{
  "n_layer": 9,
  "d_model": 192,
  "n_head": 4,
  "n_kv_head": 4,
  "head_dim": 64,
  "d_mlp": 768,
  "vocab_size": 2048,
  "activation": "swiglu",
  "norm": "rmsnorm",
  "norm_place": "pre",
  "norm_eps": 1e-05,
  "positions": "rope",
  "rope_base": 10000.0,
  "rope_fraction": 1.0,
  "qk_norm": false,
  "attn_scale": 0.125,
  "bias": "none",
  "tie_embeddings": false,
  "parallel_block": false,
  "init": "orth",
  "init_std_qkv": 0.0452,
  "init_std_o": 0.0391,
  "init_std_up": 0.0452,
  "init_std_down": 0.0,
  "optimizer": "soap_variant",
  "lr": 0.00583,
  "beta1": 0.95,
  "beta2": 0.95,
  "weight_decay": 0.081,
  "lr_head": 0.00979,
  "grad_clip": 2.0,
  "warmup_steps": 200,
  "schedule": "cos",
  "final_lr_fraction": 0.1,
  "batch_tokens": 65536,
  "seq_len": 512,
  "doc_mask": true,
  "train_tokens": 148900000,
  "steps": 2273,
  "dataset": "wikipedia_en"
}
Each number is 50 + 10 x the weight over its row's rms, rounded and kept within 0 to 99. Layers, rows and columns count from 0. The size before them is the row's rms in percent of the matrix's.

# q: layer 4 attention query, 256x192, rms 0.106, rows 106-122, columns 96-191
# k: layer 4 attention key, 256x192, rms 0.111, rows 106-121, columns 96-191
q106 101:71 43 46 31 59 58 62 51 39 56 57 29 64 43 43 37 61 57 45 52 39 69 69 58 44 45 47 48 53 52 42 36 52 51 55 64 43 43 43 72 54 43 56 46 52 40 41 46 43 50 50 74 44 50 45 64 52 63 35 30 66 61 68 44 56 50 36 50 56 38 38 51 53 43 48 50 55 48 48 45 44 45 38 57 43 37 38 48 52 53 78 56 30 54 46 40
k106 107:51 44 28 54 61 60 58 50 66 48 52 63 43 65 21 50 41 49 48 42 46 46 78 39 41 38 57 50 55 55 42 49 46 37 45 47 60 47 51 49 52 60 44 56 47 45 66 55 49 34 43 48 44 55 51 56 43 58 65 41 39 65 51 51 60 43 47 31 50 52 12 54 45 55 63 53 38 51 56 58 51 39 49 64 63 52 52 26 61 47 55 48 66 57 61 61
q107 094:49 58 49 50 45 31 59 33 63 43 57 55 47 49 29 37 55 64 61 46 39 34 54 53 65 49 47 53 67 37 39 47 51 46 44 48 43 56 56 47 33 50 44 36 51 40 45 46 48 40 52 42 58 43 42 53 45 57 45 28 41 38 49 47 61 48 64 62 62 54 45 64 40 62 60 45 30 47 60 50 46 44 54 43 62 50 51 78 53 53 32 39 63 39 63 58
k107 098:45 53 50 55 44 63 40 45 60 61 36 39 58 68 48 30 40 48 52 32 53 57 57 58 46 52 40 47 49 54 51 58 51 57 63 53 44 65 59 54 56 41 43 72 48 39 49 49 54 45 63 37 61 29 52 29 53 40 46 48 47 60 49 33 48 65 55 47 47 44 43 51 55 51 44 52 48 43 42 59 58 74 60 46 25 24 52 47 54 48 61 68 42 55 45 41
q108 085:60 42 35 53 36 38 61 38 42 56 46 52 45 58 52 50 39 53 44 54 43 62 41 34 58 46 60 46 51 69 36 57 66 62 53 51 47 51 67 54 48 33 67 56 37 59 45 45 41 42 65 46 51 64 68 49 63 45 55 48 51 59 58 54 43 43 52 74 41 62 55 68 45 30 64 56 35 40 34 59 60 54 45 52 31 51 51 30 52 36 43 65 53 46 53 35
k108 102:64 34 45 58 63 52 26 65 46 69 46 31 36 50 51 36 68 33 33 45 69 36 43 57 42 36 56 51 52 55 43 53 42 55 45 43 48 48 44 44 45 39 42 58 59 50 47 42 51 52 31 79 69 53 38 36 51 50 56 58 41 56 50 52 63 62 59 47 42 49 47 35 32 44 48 50 52 64 61 37 58 50 52 45 50 56 61 51 42 34 40 63 47 49 55 72
q109 098:41 56 54 72 44 63 62 42 55 30 65 39 45 37 67 42 55 64 54 51 45 62 44 32 64 52 41 44 57 54 55 59 31 36 52 52 46 48 33 67 38 53 43 36 48 62 50 51 64 47 56 43 52 61 50 46 35 35 52 57 45 36 26 44 55 57 45 47 52 65 37 45 52 43 40 66 46 37 42 50 51 51 53 54 63 31 42 49 59 52 35 49 48 55 60 47
k109 097:29 69 62 42 52 51 37 45 42 64 44 40 46 45 62 40 49 49 60 46 60 67 49 48 60 67 42 37 63 49 30 55 38 36 59 45 43 59 40 58 47 62 49 34 45 44 54 50 61 54 45 48 39 37 66 46 47 44 27 64 40 51 58 49 39 53 42 47 68 56 45 29 50 40 34 33 61 47 44 53 41 44 72 54 55 42 62 64 44 44 67 57 48 57 60 60
q110 092:63 46 45 50 41 49 46 56 57 52 45 61 51 35 45 56 60 53 46 38 56 45 49 45 47 55 36 53 51 41 34 59 70 23 45 45 59 55 36 60 59 44 54 44 40 55 30 65 50 42 48 56 42 72 39 37 32 29 40 50 49 53 42 58 52 53 56 35 57 50 54 41 57 41 50 45 49 45 48 57 44 41 43 62 65 49 52 46 54 55 48 53 40 56 34 57
k110 098:33 46 45 58 54 44 46 63 54 51 47 52 46 46 45 46 66 47 49 50 53 45 49 53 57 18 59 52 64 66 45 59 52 63 50 45 48 62 50 58 61 50 54 41 74 54 61 57 49 54 55 48 44 42 55 39 51 55 43 37 71 50 52 41 56 50 71 41 61 40 57 56 50 66 43 42 71 50 44 29 55 55 29 46 49 53 56 52 38 64 65 46 59 41 48 48
q111 095:62 50 53 42 49 61 24 40 35 53 26 51 64 38 58 50 49 57 47 42 37 60 44 57 40 46 57 48 57 52 35 48 60 53 37 40 53 46 54 41 56 56 44 66 39 49 56 61 54 52 34 46 41 31 46 40 30 54 29 49 56 47 60 38 56 44 49 50 46 45 53 57 48 42 48 46 45 28 54 52 63 55 50 59 23 45 62 50 42 36 50 39 22 38 33 47
k111 102:56 70 49 62 58 39 52 60 67 42 48 51 43 44 40 37 50 49 48 36 29 34 25 61 47 31 45 53 55 63 64 57 56 51 52 38 67 66 55 40 46 41 40 30 55 49 42 43 62 52 43 39 55 45 51 66 53 48 35 54 42 45 43 45 35 48 62 49 46 60 64 62 50 40 44 50 54 27 71 48 46 40 59 56 41 31 64 52 49 55 47 39 54 43 63 24
q112 094:50 49 40 44 56 51 51 47 51 35 39 52 37 72 59 50 44 50 51 45 37 40 48 41 57 60 43 68 58 46 38 42 49 60 55 35 57 45 46 61 64 72 51 27 76 45 51 34 62 55 46 42 45 49 60 46 47 49 47 60 47 43 35 51 45 50 41 32 40 54 30 55 33 43 59 49 47 74 54 45 55 60 48 48 40 67 75 40 53 50 40 63 60 40 43 51
k112 100:46 31 49 66 45 51 47 38 34 57 54 52 57 50 42 55 31 54 61 43 30 49 59 35 50 72 66 45 54 64 49 45 27 55 62 79 38 61 71 46 47 44 47 53 45 51 57 59 57 69 47 63 49 67 46 43 50 51 70 57 48 52 53 44 65 68 56 67 44 35 36 51 64 49 42 41 67 54 57 66 50 42 44 46 38 64 46 63 51 50 54 34 59 43 52 52
q113 101:54 50 40 22 74 53 51 53 59 37 62 52 40 35 63 35 52 59 67 42 39 34 37 68 51 36 48 39 56 53 39 41 42 61 40 19 51 49 70 35 48 51 57 45 30 44 53 44 52 56 54 53 48 46 30 58 56 53 44 47 54 61 47 49 59 46 47 38 35 54 50 57 51 46 38 36 54 61 52 52 50 60 56 35 55 50 39 52 32 35 39 52 41 54 53 47
k113 100:40 56 53 68 46 53 52 52 36 62 52 55 57 52 25 50 36 65 62 52 49 58 55 44 43 31 66 56 61 50 37 53 33 46 45 57 52 53 44 62 75 40 59 53 22 51 50 19 46 33 62 41 60 49 40 45 60 63 44 53 46 39 51 59 57 33 53 43 49 44 44 60 42 54 56 47 47 62 56 49 61 35 51 51 62 51 50 59 55 50 52 44 50 51 53 46
q114 086:52 49 60 69 36 55 28 53 40 37 40 51 58 56 44 71 55 54 54 54 65 54 51 58 36 37 34 42 58 59 44 54 33 41 42 74 55 70 68 51 50 43 51 70 43 56 43 40 51 44 55 62 63 57 54 56 46 44 50 46 35 36 75 39 49 46 37 35 59 59 66 41 40 55 44 56 62 41 53 37 65 37 43 46 43 57 65 57 57 48 50 64 46 45 44 51
k114 099:65 45 43 44 63 62 60 61 50 59 37 38 66 57 39 46 54 42 53 55 57 36 52 44 62 32 65 53 35 56 59 51 38 46 60 56 31 48 46 34 44 58 33 45 65 53 57 29 54 34 42 64 53 54 35 58 57 31 42 46 59 60 52 51 71 54 63 36 57 58 52 46 44 52 52 28 50 35 40 44 42 47 40 31 33 55 48 52 50 54 49 45 72 50 48 44
q115 107:45 48 53 72 41 46 62 26 53 44 44 57 64 56 66 47 52 46 51 66 50 37 37 75 40 53 54 52 67 56 54 53 44 73 47 46 50 35 64 44 46 47 51 46 40 45 71 48 31 58 61 64 51 46 38 48 57 36 45 26 39 32 50 55 62 51 62 47 69 58 54 35 45 49 38 54 60 49 51 46 54 42 47 42 50 69 61 48 58 53 44 54 46 61 55 45
k115 102:48 46 54 54 65 51 73 49 46 46 39 57 61 58 35 51 40 55 73 55 45 72 45 56 49 62 53 52 52 44 65 48 66 50 65 41 67 44 41 61 43 42 52 48 43 53 56 43 50 59 47 64 46 59 45 41 70 53 27 56 64 53 41 44 57 60 55 30 37 42 59 39 30 47 54 59 43 47 41 54 39 54 51 64 64 64 36 54 40 44 45 52 57 51 69 47
q116 103:54 47 65 50 63 40 67 51 56 74 41 48 39 73 41 57 64 67 52 44 56 52 60 44 60 51 31 47 57 44 35 59 40 41 57 40 69 33 65 45 46 36 61 39 56 43 42 42 53 55 47 56 50 45 35 59 36 40 50 61 57 35 54 39 47 59 45 65 51 54 41 41 57 59 50 50 43 47 62 51 64 49 47 47 40 55 71 57 57 49 57 41 45 29 24 60
k116 097:57 53 55 65 54 50 61 37 42 43 68 52 36 42 51 43 42 47 45 43 49 36 58 43 47 58 53 66 69 39 40 47 53 72 55 50 59 43 61 40 58 60 55 46 42 42 46 50 46 43 55 46 45 69 46 43 37 44 50 41 47 33 16 51 35 39 43 61 29 46 32 37 41 72 71 43 50 27 53 55 37 54 56 50 60 51 56 50 44 43 46 34 42 53 66 56
q117 103:55 36 48 48 40 46 48 28 25 48 54 56 48 40 74 46 58 44 49 60 40 61 44 55 45 51 44 72 53 59 39 54 49 44 50 48 56 48 36 50 63 53 44 54 54 53 35 38 48 50 44 41 29 50 36 41 69 53 44 60 49 47 70 29 48 45 42 41 71 38 42 28 50 57 47 59 64 48 48 56 50 61 63 58 49 57 50 39 49 56 39 37 58 51 39 55
k117 105:28 64 49 53 58 68 39 44 41 57 56 56 40 67 50 44 48 46 54 48 60 61 56 42 45 51 39 39 44 51 51 62 23 57 42 54 51 73 59 43 60 82 44 55 52 31 57 31 41 44 55 67 36 54 56 57 68 50 52 51 54 36 37 48 42 40 54 53 56 42 59 60 49 50 49 50 49 49 47 46 58 48 60 64 45 66 50 63 42 60 51 56 69 42 39 43
q118 109:60 54 48 56 53 53 45 64 41 37 72 61 41 60 39 59 62 40 62 47 35 46 59 59 41 67 63 53 38 44 34 44 52 56 22 68 54 47 43 36 55 34 57 43 43 46 47 41 73 54 49 53 48 44 38 39 62 49 48 55 46 67 30 46 49 60 43 51 56 28 57 47 51 63 30 44 55 63 64 69 55 65 61 64 45 58 41 54 52 32 54 73 49 46 52 34
k118 108:60 51 43 43 53 75 39 44 31 43 41 60 51 47 49 52 56 40 64 39 49 42 36 35 44 37 43 67 57 58 40 54 44 56 50 56 35 62 60 66 46 46 39 50 48 47 43 27 45 50 37 66 58 54 53 56 54 52 33 52 54 44 51 57 58 44 65 62 52 30 32 37 53 54 53 49 38 51 51 52 51 40 39 41 34 52 62 27 59 33 32 61 57 56 42 65
q119 100:41 49 44 46 56 53 36 46 49 49 30 56 57 60 50 43 77 56 45 39 57 51 66 67 42 70 55 66 46 59 36 46 51 42 60 44 52 58 57 56 56 61 45 70 54 43 60 52 38 64 46 60 41 43 67 62 50 50 48 55 44 54 68 52 52 51 79 60 45 43 47 79 51 71 59 61 48 59 48 40 43 56 45 45 51 30 51 58 50 47 32 59 38 56 54 53
k119 095:43 36 59 48 40 53 48 61 54 53 53 57 45 59 60 44 44 28 53 75 50 48 27 40 42 42 37 43 44 71 54 54 57 63 46 40 53 35 52 57 47 50 59 44 71 49 37 52 64 37 68 39 73 41 40 55 42 42 75 52 41 60 48 46 45 41 47 48 35 60 51 29 53 33 52 43 45 43 52 37 45 56 54 44 50 67 49 42 51 56 42 53 53 65 54 60
q120 104:62 58 45 60 66 61 45 53 41 39 37 37 32 55 55 55 53 27 34 50 41 42 44 47 49 32 65 61 69 63 51 38 47 32 53 61 50 48 45 64 59 49 51 29 43 39 44 43 44 40 53 63 54 51 50 45 39 79 48 56 39 48 44 49 68 41 62 51 48 58 70 50 44 64 53 44 55 54 50 45 47 52 54 59 39 33 52 67 54 54 52 62 52 35 43 48
k120 097:58 48 54 47 46 45 45 42 61 49 53 47 49 42 28 44 36 51 36 64 52 44 45 50 51 54 43 54 62 53 35 46 43 46 51 52 33 49 31 54 56 51 44 72 22 29 42 54 61 32 50 49 36 44 31 47 57 40 54 43 64 44 53 65 44 49 54 42 45 44 35 47 43 53 65 42 33 64 55 51 45 49 36 36 50 64 59 39 54 45 61 58 40 46 31 49
q121 105:51 23 32 55 52 58 60 57 65 48 63 54 49 65 56 44 53 49 63 51 40 55 46 50 65 69 57 51 44 60 43 53 40 57 44 40 59 48 51 66 52 45 60 39 58 52 65 51 54 55 30 63 49 40 53 38 43 43 73 40 41 48 56 53 44 43 48 57 43 57 75 50 54 52 47 39 53 48 56 49 52 32 73 42 57 40 43 45 58 51 52 48 60 44 48 59
k121 101:38 48 45 59 39 50 42 49 39 48 53 49 37 28 42 33 69 47 56 68 54 63 55 22 49 58 30 56 57 58 62 55 43 43 36 51 52 36 47 44 44 34 56 53 62 47 51 61 38 61 42 52 41 59 59 52 58 65 48 54 53 37 25 45 54 58 32 53 37 45 33 41 42 57 57 52 52 49 63 53 44 60 69 45 56 35 44 56 53 53 37 54 67 46 43 57
q122 093:43 27 60 55 40 70 67 42 44 56 62 43 48 46 46 56 55 70 58 67 54 40 53 50 47 46 60 36 50 33 54 60 52 54 44 63 41 51 56 58 66 48 49 52 59 63 49 31 51 35 36 46 50 38 45 61 56 65 51 61 35 39 61 60 43 53 41 38 40 54 55 45 49 60 31 68 33 57 60 41 41 36 49 52 66 58 50 63 52 54 62 44 73 38 44 56